Weights of a small transformer language model.
Size: 14 layers, width 224, 4 heads of 64.
Architecture: RMSNorm before each block, rotary positions, no biases in attention or MLP, tied embeddings, value residuals.
Each number is 500 + 50 x the weight over its row's rms, rounded and kept within 0 to 999. Layers, rows and columns count from 0. Numbers have three digits each. The size before them is the row's rms in percent of the matrix's.

# o: layer 11 attention output (transposed), 256x224, rms 0.317, rows 241-255, columns 128-159
# v: layer 11 attention value, 256x224, rms 0.249, rows 242-255, columns 128-159
# up: layer 11 MLP up, 896x224, rms 0.234, rows 0-165, columns 128-159
# down: layer 11 MLP down (transposed), 896x224, rms 0.268, rows 0-164, columns 128-159
o241 109:534470484479519538479555510515511419424477473501476432489515376516507410504593447504467582497538
v242 089:510445457492452437312434541425527453545450498413586467451498501458474551402488545646478414520442
o242 109:546493538548452560596569424506505540499542475520466493511502533506617471507477443372591569473512
v243 086:525531611536552432465466510666532505537489434483504467455539457524506548495504564416387496570420
o243 118:460492518475442485513617470555453535499455555455463529532468548448535408417529487469559544486558
v244 091:404435456499444542569601587381478513571508534432445481438537462529489504529547452551494484507478
o244 110:569473531448587455506423488572455412497531471560570520532434487479528462587551503518518529471477
v245 092:448513377504526497346560426517473476536487558525479439523440468483511403451508571489435613483522
o245 108:521529503529517490518443519481457474615380535477510519495562509485469525492457425536519431495474
v246 091:615426427499448524448549515523502523493451435498497530492444563661419538510449460471464463482464
o246 109:460503551498473438543481477455510517459569516487472535549475523412561459608438586538513469412472
v247 079:487528458438452466512493536559521539465507483432601446418383439554514493468477524457502500535426
o247 114:521472545596459533452491473441451448535445576544381478535561469510484437425440482534444568428515
v248 090:448576428429450449513480480582516451535452490500482425485559495525577439520483509528493526498464
o248 113:532489488580460586554457453502456546528459540473514532475404445532535509532448529523424460415527
v249 084:578485498575450518476537422487476476456447491472443546566456371535452489454530572542442455555505
o249 118:453423488432550564544461605436508489523411422450560615506510594491541469470528500394540482475535
v250 081:527465500395500535613467457509573489505452481508441491512536531541538485448611489507549451538532
o250 114:474435522591449496468560523438412489556468449558542554484497404401544517571512482481515581503519
v251 085:485515549472480495379541522515421415475595563462515517468463463476436506475455472466467460455566
o251 114:455510458516569487604455566491431539501444529523535394446444525523520548477531496552429470593489
v252 084:477502473488531521438490584526571494518464521445519495501482486554517464534481556452376511585523
o252 109:535464472521515493500524513522395471484526551433422478495580448458550521522506434507494567472461
v253 081:513493541506474557392571494446434441515509471501573526492447472470523474449527595507535504487578
o253 114:364526461467491483561433416539602544445529465487473525477515530508465506557451483533532527554546
v254 091:426583459444464450442374442553539421493535480476517445438426496475476489557541461394444575496449
o254 108:557486524452493515464601506450451509499534485481509542565528484565532543589482554483496448522563
v255 085:495485429508496543485428461489479548529471558487454401490476557514510461498517446501528485464519
o255 107:532538563553476428515468534497512445475524456531511426425434470498571430466493488487516393536511
up0 096:466531508517515522539463506638423545637472485440429491563465435440497559478477473493568450480432
down0 104:538516492485497494528556496462450432521484557504453475461577503506543544511593438550574431522526
up1 103:568529530492441515446506502483615532491545446440407471461508470494451543440465571446543458450569
down1 102:451451513518542461449388504580445629557509530466487557560492546561475473445518467554511373528481
up2 108:624476536617453529492499484493498503524479552532438465451585484519495517518439478503466514485500
down2 107:548466465529512520497563553651490590453501500510570528554515597413553423390605521482544517529473
up3 101:467430559455466484470524507454430499554407523504355508396562530533482431452503478480469514530452
down3 103:503474476521448527486514551504469641526565561603514395385442413472512589499596434536506512477475
up4 101:568532554515516647483517520432485600516514514464455514414519471508468459436438513532478465526507
down4 104:496607520477514458447481480501421422509506495598445467506479501457509533437536492472566400520493
up5 092:492552533488497572494542481472571436415515564611538422503439502545488499534540501517426549497543
down5 099:498480539606528598422487545464552492545522435547443483442455507484474555545390507552538565534505
up6 101:462455495418476515566501414499464475593444439489513553594528544544470581474509510414459507464553
down6 102:568538524472497580478667449491541500368477497535490555632479575534574481484487457540383500569565
up7 093:532488529427557522552595511617505573513435513491497577502484437507461500510506512464495461488532
down7 098:515469440501579526511517505466406563504522412531405585448443536452517500492485517463394444489517
up8 106:491534501428567451493485552561517426594508541496500516499474461452447534443418427600476475550475
down8 104:446471598534476577539485413535554597491494562431538523534447543530566505490579475579538488620555
up9 106:532496563547466459503497545477537606497454400496499500435550437511491532460545513551515546636426
down9 100:516527538530521422518560470477471470484457519391512470440510498463517480564521500600490577559471
up10 102:526452510506569534524457520488548532614553520504412451488427476553485432478530436562479524442502
down10 101:497480540488526509576486492554576294433449469480510453464483499485547497458513549414450421459476
up11 101:497483599514616480462524504555460571487530545528520435485518467460445442522486537445551542541535
down11 099:516535515484495421460492498491519441493568464441495523405491505399509447497507564531466528470609
up12 094:538479523579459467466497411468541514545483462563585499505517579483465520516550468450502509500452
down12 096:535520521537480482563507622468552489430445459544540496589516443488464510441461472514446575516588
up13 096:538476507564556527606461538472458546462596467450526454502397505453555463473576435421396517431512
down13 097:545596482520489540458501461478443497560525454527484571610534482481446480575471449519521550448620
up14 099:514485448547559479503499505592488440523521580527421588555569565475526565471434446439477443403490
down14 101:472520480496560464468588541551553479444559524568508488614519507488562460363496457430479492478578
up15 099:474503535451554498520444506487560528554558531462458493558526437472483422505496520488441517503506
down15 102:461539417598367458598476415486548486543479460462491476480477574527449516545559522548532562499500
up16 102:550527431489487525550579455524561505509511552559505537546481556551542507557511461461461521463499
down16 103:476474593544532556443490497436499540460566551496513542442478537490498529511482511574579472444487
up17 101:583522544483556410513623541546531513541455526556445430486501607544498509561448509526518428476573
down17 107:483590422354405480528495507432475552466489576549507460492493447496473533509527525426464610515489
up18 091:444471501602489449601459435499553473493476466438550494533549520392497479536557508469534511496467
down18 097:459477491457613483536495421539617388478484508510480551422461560544534479380550493462424516545517
up19 107:575475482508540510484575547500508436545507465468448546381377476477438551451490496470516479618396
down19 097:580464468557530435461415455524408575442517471467613505512463459490427561550479563643466417457599
up20 100:501452519472577456472543530572507430536488560527542512379493502615504431463495455502538428609411
down20 099:600552512440573523485577452491530470534527520438477415501515477528428456541537507334490615531450
up21 118:481488426575511547641619566487451445464373595494520501420451474474451535483461521409573569578454
down21 102:479474519480458603486540435492453534419535475480567481534442465500509532500519491549485596524557
up22 094:477503522594458545440514600446537496509553519562461545489531487462452553472534527548459391575512
down22 093:471495485452446469502558483553492479503580478383511465490461438582566526516422480527487532453471
up23 105:408397542486487521516487486414586540492429591469544516500564511488498485521492554522478486543484
down23 104:531571501495504544448516510516494400555552523537466530563463579449553480421565465437538501479507
up24 108:398511494615553566525541506510465528477539459549499453397495505506489505664432529470540494489476
down24 095:497547410412518472484468462567532499496502434633516468396506423516536464363421438442467424508557
up25 087:562413542442583508446471472534468523466473490464525435519581516465525476589529535444518479509515
down25 091:557516575529448519483496541574468523586475445502493405642405546493563549441456513514534552508495
up26 106:518534570543486471517484480463499571471488484457521516501510504444449503557466523476526499450496
down26 102:557393472491472580378525509563509591524494555474406459571483511474563477539461545509491519537470
up27 083:558511533482598464495534494414509437386634532552509550510519533432491502515515455451398460520534
down27 097:488516577543441594556426543519441555564364480506485479533479490537444536592499525536582553531465
up28 089:499467549475459476604510471508452529413556474564498420408447484607426468465450516439434545561530
down28 097:501588517525460485525391582518463496585473497553480483399465515477540439554489525534585577533456
up29 098:539470466539509563487502463536503604552521493426425539546483532578518511526423635465518546492419
down29 097:479467506605457541462502547477566619556520512426511548531591476547473493543479503586472569494564
up30 098:537455389473496493437490566491454600403587452586484538561496546436449546374497481417457480495428
down30 103:446497548488392373502527498463515476499547433576655461479476451455515447440523526425470567502549
up31 096:461488542469517491565416516468515510485510514525556489474493435476501564569536486512481536512548
down31 099:512504458533448374550514472521457573514439431552448530524410511434581556524562502499462469448482
up32 097:511457479547428493447472519461480426495482468453551532425422465539438558538443480486431486573428
down32 101:514487485488520485542448483465519603518479520462473552520551458506500469415408529514461494434591
up33 101:551525465588505546457453511570501559455563531432530486471528498480558470635454520408455493509470
down33 102:485413550451575473522421573560522495478471509553520488471470492388511482485411471504545474533542
up34 102:554483527546468485536440482445523560563551510504516478584590508498411476500467520432475494454574
down34 100:569504516512587498542487489412521530428470551451454531545550576582435572471396492460518523483477
up35 105:492518520450396533480551526468509539477510515521448518430570460495541450482568475525486571552461
down35 101:526489483485589531507449521565547564464353482496494560503532448542558436476492460533500571452605
up36 097:477417550533448338382527524488566462573514479523493529514481454513474517569467477477510422542466
down36 101:434555501464529472420437465493494545480457446465541481484533452443475541602469481512503480502410
up37 095:390501530445540431536488526508478444470466528529476582468636480483536481575508476482420464585487
down37 096:386438512502519403510502518462475570455526604492450580545505557534520469579479421505565420507465
up38 096:462473453571487485508493565463526558447494526472533481487505450510428504463468512554483494554581
down38 097:425506419493509542491450438646564461545523535527589478492516478506480542436548428484549520534459
up39 107:546530572498426535567489443548578503391514470400443497537553509487520550493549440415475541505482
down39 106:547467519442537462491471626507552450429459525482386483521538436489510572472563520504489541542490
up40 096:461479524551505490622491567480408502530542548496463453437468465463454485614430580554549451514452
down40 088:538632453463470437568479621449440411518438531509502537542485475452460561558504584552551430528489
up41 094:598533526501497595544526552376490482573445547520523389507501571473405522526530416474495502444512
down41 100:488444548527559458531492498413467462521450528624476527426497547440462461545530581553540511474552
up42 123:471524452502597521473517436491513465417478476426600574523422490535482509427391476489580496488426
down42 111:537432486522476491567479420435542472485506480590472614526477547530453516537446492543511555414450
up43 094:498561464499500513585443505592479465455548534507417501474422451583481580411511507436513511450511
down43 094:599550486548479553533526482463485509514538567600451459530497549581508516541467418482489579443469
up44 100:482574567479491589507578526524481540480450545541474570474524436535519481463492469441570498442477
down44 104:507480429484460522521542520448558578471443515479394476421432535486448537486484470525497433539504
up45 096:571528613520511451606440540483505378477500577495545513520457477454467472535465456569471483549511
down45 093:491537560537435525569579437483559472445358569559546482450459578550502486589503531508530481525457
up46 108:465516538433571437492504530554448459538515492551532473486539478451449532491563521491537481436503
down46 094:511451488518621472525478523454442556512510413505487535355536500484543440501474509347513484423467
up47 098:488526462448480459447525370469452446387455466487490626516517441413495558445404531449427525568582
down47 098:511408545546540563555538565529481592520515491519515403515438500469497580577553446549548496444413
up48 113:583470486453508574479488525455519458587463519479455408467549520543520506478486405510473555449552
down48 102:517559485526576562454523473503480447417451507542553494569600480484487511440506451523462513492359
up49 089:519468410585484454567510544503468467460462511488591504531423453479423536482515527514545474580536
down49 095:448484479507502620569450539509478479553547557420517435558491569559470502524553395565525459525557
up50 090:459490530470498513488441436546457508593449441395524406545454484514491515511478449563568544566592
down50 098:437502565577457539568494583420543421381497596590497513521534406494436575495400479504502553516479
up51 102:542494560546507487491548540496560443483535467533593483617522607462484495562514547532496454529519
down51 103:494461513525509470624509442569456467439471617428504481542539404480481566424473536439521521566408
up52 099:505480418426507460468536490471424501495499541499582478421529568486383560518522474466544481536447
down52 104:551582565510413524500426701564447433563506480459452490444437550514452401477556441483486478507471
up53 099:546467489432471506508455546455476503451517510527513480528505549509481512576492513451559486533513
down53 106:571474529441452486603465557470516471430512413560477495552567550475592470507541572527532487491536
up54 095:486412411374470456402548530522497486468502572615575461467487594450390464509555511481474538432409
down54 099:438552525506455418521445501440546526415455519473478468538476525486472516553582570525528519566520
up55 106:482500469477557447568479502599468513504540532471650461471446432519378441506503515529537413502518
down55 104:514482468488508530356478502462478402500510505477438463509427530552503564509521529494438608568548
up56 094:533500552465582386496483438495534471450572500536463489548512475559454518519544462504449450520560
down56 095:481535399448438568502485548592535540553515475493502452465471537495560508561448505509503433450374
up57 093:432505518527394562534525506510470484570507511499517455494442509469419532509537532454440486513535
down57 100:569579425440554507395471537484518493488470497496462450469553553516552488550500435558535409437476
up58 102:572335511396520465509552485446508496468607529475532501463497545551519447647583550397537529496469
down58 098:567464546530555531465567527502544451528500493487577504415515492552441514565479404449422513518443
up59 108:503453509513492527497502534512524525435440471496563557520581448502573439620456549537427532533449
down59 103:429436562528555411486484547555574455419494494511509572496538510552525515400494567480412487468541
up60 099:451487477511524497482500454614458549562479501467452554588489423546416468432454512429504545596553
down60 101:564472511500489580608541507420444461433481456518469597505491461456539500446507580560541496517500
up61 094:563509500488541487551586471439506504459578486542592498522544530373495459487539516533448499518606
down61 099:456559522529516499446428488511534502550460453435510454467541462468479506495434454531492489488519
up62 103:437407513533476447476513522519453435421518468516470466491531420497458471524460490477586530492493
down62 100:558458533428504561528499506502581430513495489536491422485527454591528481527513543596589456502575
up63 100:438443534457492484485541450437533446540583491467408542452550539587527487590443496498526561392464
down63 098:506499549553432516469502486527516438504451545496534483417523519518488450442568493499492492413533
up64 113:471514537472491525524437558524447527593525491535487474435522375481545477545404513445468530489515
down64 110:577513573555517595461483458518415529486498491601423504528536503424495491456534549489456453585495
up65 118:528455512577527538527554579553483463445569456428482540451461485477461517491532446541542544475576
down65 111:499489482534590541505493605437539514451575504545452438531426567499484407457473429468602484421469
up66 101:475614515513560467596530531429485429544601478458528451549474470611598470469505501504457548450507
down66 100:534519583437487557499507485482446510520532480593474518656405492467541520469493464526380574498580
up67 103:546419521415578543413509547497445534385438419485524399456455444526353505437570474545510424521506
down67 102:546566459564377498507558510551523452520537473493519537525570485491591472535493524520500563462515
up68 101:484479542531484432493422388445438497478455472526419534475527407554515442529602544519569531552447
down68 099:460497490397582510485567458512452496593503481534475548555516543481547465450552562498539485602500
up69 100:465622484470537538376535536363493589521446577477452455482606506343473427551476354525504553504533
down69 099:497528491487596416466506509459534492516443453582522514435607501480494498444523511433409424540550
up70 113:437494546504479533483515584487480407455492531452429515530484527516459465470505502531565444453512
down70 102:458549500520550513431574507498510474469482489501468526584496543515517444393457431486563570488389
up71 101:535403556498563520402424582567525488475547398434464590545544425509530488541556539504514519528494
down71 094:475487468470565550558553522608539539465466491497498519619414482433599430510452515570467490429538
up72 108:520465449517542462426595504472461424519457501414545421469475535600467465478408488505515493480506
down72 101:568445458519485601492524460542485454483572495468535471566492532496512424545466566515419516510478
up73 104:494486537379384476513511603554508528522586596441490424511508436523573491547494500496586577431493
down73 098:530428528509475418551497516560523468497493499425549449590485531547505515511459507554592602466375
up74 102:382425526459466474486439569561485518522493555444441515455433469536453420490525458496463486496516
down74 101:432577453451485543500527431490505445528455465554510476563544491435539540544508411530540383470482
up75 100:540606471482476518546546488456466552488535517527507551511471487393425447565536506486572475417502
down75 101:515477383508472482460484533524522552468402425515514510589529512496569481466493547511531545517527
up76 091:516515534570396522454473528423521478530522499525538456536490428570455503496547624506419438568529
down76 097:486451559458553465523457511446549539561519508464493573407475505479556596522519518530426532457502
up77 089:451503587480495466511461433587529516534437410436489445531594494549482488535450526448537437588467
down77 095:506486464456543436495515455498472517542442503496472441500543511521475497427534461409551487506429
up78 096:538488433563447412499555477560416479531444551529430501381504560472497485408573529500526568465539
down78 098:495525420516459397495460585438531498513529505427472447527382524448492529510417503547564567472393
up79 101:530499504504507572480423457510431430548557495431460397551457568576523497492408526485520525514415
down79 101:583462557562459454601529484459482433480391503473515549493478504547536487439523526486509479473561
up80 106:438477386589484491507528574396483489513600524482501532492470502487478522476522563475402567460433
down80 103:538531535535426471581575447488482488483455526527501499484552474607502457483470556551469554560463
up81 091:531571462465488453593465533538512481449534496454497468365559516494579525531555512531523421559579
down81 098:440512487517539484536612521510527483546491426531490469476515460536414464524539445420479530532424
up82 095:468543494521422524479567486498545562493425573512492477429521615502500488411579538541478514552504
down82 104:513460497531521462465541482571598422494466489466593432499518438476486527509445494514582420424437
up83 096:499543489524435468451485502510486408542449477402499514486418429503491576510450499577408472513527
down83 101:479431468433464521573457464460517582471492525543471532431521451443505449571527462498533410456501
up84 105:501508551518413508486480474321479494511493431420553545514458511460500488530442546592527523436443
down84 103:437463392502486519506479566541519540451460475498463507569480456456557535488539418521440458525458
up85 105:510482471391392452509616549493482480481596546447457630448523498529495514494477468494503522526599
down85 100:551468520470489467519539546524468492472474518363423523497596468542543535464448503503538535475537
up86 107:540429368462444353494526449532529550442468469521457501373523496487470478508521592588417533483514
down86 103:471545458453515492533509512539489480531441561537594490495572450445430463538437496464518546546562
up87 100:372527510465460504534603460497525507434544564487480523577492430481411464507523538610503484550557
down87 099:625493611570508475461477563407525492533508529448539513413532517556521474429542495495430480468497
up88 105:454488519472455494525495531409487598568475529529545533521454556500437486349489581509448545435560
down88 105:541486601532473465506574485458560468507548497455580524543556553503505420509501604417458598607478
up89 094:499474634549458485437523476485535420461529551547483427432570433514446483545495539537465539494430
down89 098:519487559518527555472454468522417570514497530468493488336398508585606431465531468602465472479520
up90 087:477423468549492399450468448437431496478496417454551567557467456479481489460545424470552515509503
down90 099:518453480453480497498451554567446543511472553418521438573490616501464485398461528578423556548545
up91 095:474448435517531444465553533481466552529564421516518481459563478502491528387579580468500470534484
down91 098:573496507562575481572414468411472471588518581455439511472433498459551533493470533455445500522579
up92 102:542506551488428381506428480398415638521429487485493504455472483502510404535543508565521560426443
down92 102:425493476492509557551496522458559508552579511421509462510562456477475495415462527430428441569493
up93 100:425472487510363511471495499497434559467504574520473512486472549446411555601536513586480529570497
down93 105:553476444505490478485448545496585507487506583436462427544470549453525519393456477502607558435522
up94 109:447568464504335534464500470519466433489477459481506514443487547371532496540441453434558555517449
down94 102:481524470517505507494475467468406553436485480556534519540530491429567487519572478410489503513449
up95 105:496495488543577441504518498570509477451500412496515420520455531420423536493529515524524494532560
down95 104:553464473551502538477590562415448562433466422507532477496474541546559572544520465513447438377359
up96 103:509535405510493525457482477534508471522495436448516483521494387591468527446512389489487565481463
down96 103:552455452523525475441481537487502464444503531449556520492454534585466556493519441499455483488437
up97 109:578512404504561450489519521506496443546557492479503517442484492475455466467512393523450590475481
down97 105:535484618475518554445522404484447470428503521495456386453573453381531603467538485495446458558427
up98 101:499412554482476468396477512498452526479483505537430431517494513460456489565447504488510455475510
down98 099:456536460572497566444477522506476415454543417539493551406542457481479510457440510419492477491491
up99 094:579542539542478436497542490499493489494450421487526551535558504522429604557513503428468582519495
down99 098:511448503569446562459378474484458507560557541505439501683499527440472419517507486466496534492491
up100 111:495481538503507462488504583518439466556442507569520468461496390485494499530493454578492443416460
down100 103:515529485533549454470481515554515465501449518465495543515464486548633539539472466535451494541518
up101 098:455404533537562495497496439445487453577482538432539482496413481528502608550525491515497489524404
down101 106:520525487464506467571561490472529526439546511442472485491439510523515609497512506462541527466519
up102 104:480511488550423554572537489533531492452552440478603514535500507487451474457571471469457556467493
down102 099:545534470603507518621472489593411517547478493439353401553443557584500514457477388465554489413440
up103 090:484459490570505500425498487575429481478560449493585408510481379487493454523482468483500469451549
down103 094:593553489429467483479547482526612474546421546576561508464502533530509494471403506491430519460482
up104 098:463580527435513578610514480441417496490501444433497446416495431435483527462544518510537554476452
down104 095:482587470466453454556508513446384491500414470504415558525484456450495532523529489521542426554469
up105 101:564484497440459456563468558517572544511518476455523337446469454545488501485512596528528497503525
down105 102:474450495497483490520494475467482488526497568503640480505399474501468585483451500580549606481478
up106 100:524440520450483563482478454558558499497518622456480580386563523433538535487586582505648462532531
down106 102:516425460484500477540470382469529472565536512517431525445545540474492508575569544478480527556494
up107 097:477485601475538487493425431470531478433478423414487505539477535562519489540489505373506472494543
down107 099:463570524484472485460509585492580501462529453436513554513515540528487483570563444494547532467496
up108 095:569487535480541487500513563544513447574507527539445565566481498471536580509430496511462447494557
down108 100:456482539477489548548552424543527518506575450517471493347545461586450419509590646470568430555371
up109 100:566526443650547445517522510631505472414576481539477499488517526479446504537482556473467504393564
down109 103:557442440492527535587444505539571438424496561414548574453510574474510544478543520419460400533609
up110 092:540610491451510492517520542532495484504495477445506467416429525445475597477576488509540455618521
down110 099:484501490487491490485467463478434495521486458437522474487449464504479436556444597472593554456539
up111 103:441509475521435520395429526478519567424450497463538588463573513524536510441431553540497470478478
down111 102:434438593583448533401455577489506425508529433554510525510587545482491492494514566426597438518553
up112 101:418498428493531478482433550497503555474534542547566554451582486483479480539475463610434421505464
down112 099:497431477447560588578439496543563476582521432473516473599461488542477469397607477559497537520520
up113 105:524545461427583466597474457569491485517568567564538422492482536539510490539549504544467444473499
down113 106:495372451550536566535486523494475439531425493419450501487539533595430497465565492448473512539537
up114 104:434560536532562493471475422519468469444432528512540524460481531530473472545573520525553559476472
down114 106:480500476500424512502564506548488416479439415480443494551557528450520505514526521430515485533466
up115 111:513539488454484416632447438521451511507535399509494531433458462442498516520478452538536472501545
down115 101:444584450503454503505549531453453614487474569487532448444482462534522515398583559494472426509535
up116 105:435554510431457503435520547558491525556388557445490431374469430474495498477582514439512482475562
down116 099:499537519498509496499483514470532439513551483438463388453527485507474540560584469426513613561542
up117 103:465555454560492456474487441480510523499590444505528517453601534451477529455488505501478378588483
down117 101:530461543494425477498517547521456495545533434449471439542557630383551460577460611516597535442515
up118 085:474539478445416485578536492484455525429433485550442511495515480462482476474446454450493462553595
down118 097:441508507491577491429457509493519428548488408388496526424522482543527520417557523518409451529467
up119 100:470418526495476489538505493397514449547508371491568518540554530584506496505490513480436527335468
down119 100:512550502390537520528448406524466426533584543546447598536566528564487526371515507506574551626548
up120 108:576519445471534473443537571427483509563474530459393502510585526587533440531558398509509523468505
down120 103:476496566526462515500592538473538452539549540490446459426561538565472548457503443562413537461523
up121 096:532542422517478621478532570534465517616488518401481462530441472561501503464473586369503472513594
down121 098:469387572435516472558566535515474493497592437550513508385497551407498463515488568478521554546535
up122 103:498457487523480525406478581419505505481546511492511520553585504531585556446451508540379500545488
down122 111:521552565517508533454486544480462435551449477596481448457519514487543430487394453511494516610481
up123 103:514541477498419498470464477425531439504466478469444508408447486613490503593487521575514557486597
down123 102:574491484496512504550455510491437527416455566564476524581539520568496575576470613503510499474524
up124 113:419552540452538468445567443437462466488463493456477545559532436454418483497452532500435510550584
down124 108:424458559470512440446528485504503438465439518465442537579526399557421419412466563579462487505518
up125 103:587470484471551490410493514500450373480399537520449486462405490526489540538422443512547556619455
down125 110:553491493505511476457426458500455536508507507504468509479472570551539471535519547465460499428463
up126 107:429558600468499449533549513434440459532495502546471424437437536478482472507483507543574439467567
down126 099:539497553472540528565547497477494496518512423530533493494566468456484523573512455557527559523491
up127 096:521448436440435479440474503439549562499420494498471511490421484452485524471510559499458539490484
down127 099:483487547489473481553498556497471469461513456532518523621518475561547438642558460509576426536563
up128 100:506427507499544473448547458545443457505425436557520546505450514524512480488513528569449506486480
down128 102:547560478506469525493498513457550493570497531496550532511498489503501447497578525525580598496495
up129 099:476442620463465480493583539436501425505569471444473449412500528623470458509489438500461509553485
down129 100:432630493540484498581546572520406483441452644504579498500403509425479500507478476506452617432454
up130 092:543525546541490469517423473539547473561443520496524464542486464530490492449401502479498504551439
down130 101:505475522463440463508539499475493548445526516581555522432455485411501506553460591550469576582433
up131 115:453457592501416549457492538559556491450600416489523511531424501436516512523510518520553540537550
down131 099:516488448526534554457596514552577489606562505457432534588523579474506605525594525531497473512457
up132 104:477527481492502497475479647511494518450536487492568488563556513489507427475541507500482451525446
down132 103:530457546549516474513536489511506421512551537558427485551443508536485438424541446529471493520590
up133 095:447430399426386591593371497442446450483449534470554527488479546424445370549572503486511500485540
down133 101:488529561509483525500578512506612446593463544532549460522522427533526505467555435463515532529488
up134 100:453421561523559505554488484473451477569547530464529540463471521506522562563479486442540432516499
down134 102:478557497564559514491558558485514414511501634554547535572536547570542526574521548419507529548591
up135 093:479418503402469402555509465521425511531471441416544549599566491535455609470510573578548524545513
down135 099:511477449461467466572540471520546513521544536514483495509432567461490467474398529515573557514523
up136 111:437460436510425369482599551486489538569484514542546410432501549485563497445593483487339483517590
down136 106:530495497412461500490514529471511557546497483522462501560497539580518500555546399487584464497496
up137 085:571479510582380489511494515508548482510533443523456528549577546508449486520544525534577460555506
down137 092:453457443514542540529493541409577525480546547476506423573423332515488496504416465444501476402447
up138 090:431485570504524524546543470465530490484492522515519533608502467458466574452447441454512506519481
down138 097:561554535434667481562509451431595541565446484579561549608539473469540550501402463529483511466452
up139 097:393560550548537540475513525456548496518465516463522471505518562491510503566532482499479542561423
down139 096:415568386533474475377574454472506486443507472423443451562583421479478448504495476530605581548466
up140 102:487497604500493567430543530521550509577475491492469611526620579514420514457504462436479510498531
down140 099:504453466460436573521487519535424428495540424520521527560585495503571543508486460438507561533503
up141 098:423468474506484503496383529518565485505564410522534476435484461547543543451483561478539485458479
down141 100:561477563484484497514418510514504505545452472451475425496520434570521585519477555487486467488421
up142 113:539491519447523452506525563472530561451530430448474439473391451599463466471451545479577519569424
down142 103:462476534431543533435499432608422535510551503484506519514545522551459445406545428530566489571547
up143 103:619557440539515496467494457522488559644464515447464503434432548497559450490560536467465469467492
down143 102:552448495609594427468527500546514440509601432466421562373507519491526512551453447456454462460472
up144 093:430522468578488445624516570485480504449626514551396499568516363531445522572565464498434503521485
down144 098:424532447422522507497509503548510453575542522379521548503547488484426539552489524459382471432455
up145 110:464430544540439507430514419447479453505492488423514511482576516590493577509521453457483443558558
down145 103:474506487504451467447531412484423458452465523536484562442523554487435584598486427424656443580490
up146 116:541478521468506459618459460425487465505524601515533427376536488470425529525552419615477483481520
down146 096:548568454526438454529495428562542593487496512477564530420499471445489525556497521541525592568417
up147 099:398434511589524561421501467571449564478512502462438494500441478493492468597603413468549563496451
down147 092:444483547537458524391550459549416528555485500487507573525488516460494506468570480556488474597412
up148 104:462421431460545547496492601475452442571554518512504588511546500529440492510560515536558431504512
down148 102:518451586496521426451512476611473542502507492505467428551426461549542460538601463509615455466566
up149 097:424520600543498441429581529517430440487444586420502438488500446469425455483511497533455506561455
down149 102:448496490483489488501512486507567528560580385462452463429529515440536506473494603476556477513553
up150 108:462478649486506501553484518369548516552522490476626514504477470451456475557468441388477417560539
down150 105:559560469472615522514435556546471450463508580493532430451574516403532490439564428564540565441468
up151 100:495442459530625529452503569455464541499537488462572473526421462488468471463486436523495486591439
down151 106:548482513438469518523538391496553628516450433494482452401506483522504597520446540497432474583481
up152 099:593521499557433450422414436540494488556535470557495512496365484535546462552501489475482500544522
down152 097:465569500487542468395529555536528539443499522479561551588505428518468450524431478522546460465491
up153 116:491539545537457414554479540557480463585583575495474619408563517472421581535517436572476560433547
down153 100:501487552478451482521471388493501571510553536486496553437485544448491520480575521518520484522469
up154 105:438517468519539540471446573470527640498479519390485580451511513467578517532467438484541602574523
down154 104:577622406469603528520453538507455500514481515468546474488461580409495459570405502491484486404496
up155 108:478473526531534474432463528505475534530530400466406459505482515577541477406510567461498450453420
down155 104:614558505467500527592519548461592509519523491480518467554521582504493530499675567484459499519513
up156 097:464465469412503506596508486468462459507571557499455540521533538470468593496477419441418458480478
down156 093:404458368519540553464507548559471441517577505477487536562561519533568532453474469563518558439498
up157 093:506506489503483445489493482604469530435528469447491474378476523497503446619464483608528535522490
down157 086:537626476530528470507485578561485478489542504484510535415464457532538388593572474628472551473497
up158 100:498377530482471420527413504421568465491538478493505555494512518540452527527613568496505465537415
down158 096:474588525388527556479565473562428579463437448474524513522473585421489483468477443564438476578635
up159 097:530634525470399522436514481507472443477489432456542400485453447548470495570552538507529466475516
down159 097:610518489473496476536516502429563450504451483579417453496492490470475419570520530555405535509426
up160 099:436561494498594535468573576397462509578469406557445495449532475566525438473514524524412458459516
down160 097:531427624510532422507425506480507485524507434443479460474505475523538562442608507470486497420557
up161 104:483481497596462468523492473516491446508465459433557441534597518522450467517471467503500521534448
down161 103:553509508465431673459498434647513543534536555501506501553473437474581488450519476561540547514493
up162 101:579530514408435528477492378557558544465437463532504503478562536522535590486563570611490626492492
down162 100:510585405462554499549473428598504484459485547520558446484501407562475512568479544430533403489529
up163 102:511591527514391504510489492440398522456498492455485552502507477578426501533474546472543385542520
down163 099:492513578549544527541458524490481373407469471502511499439485563517483484562421461483392542469440
up164 111:465469444496499562483433475508450383573465535561519456462483570467521453454444487482447414507500
down164 105:481534450455420476474384473542492549546487493507535390607500554465521446413546442517439384451526
up165 110:538457452509511327466517520582500455476447499485463489527538474619468456489582404480402405465536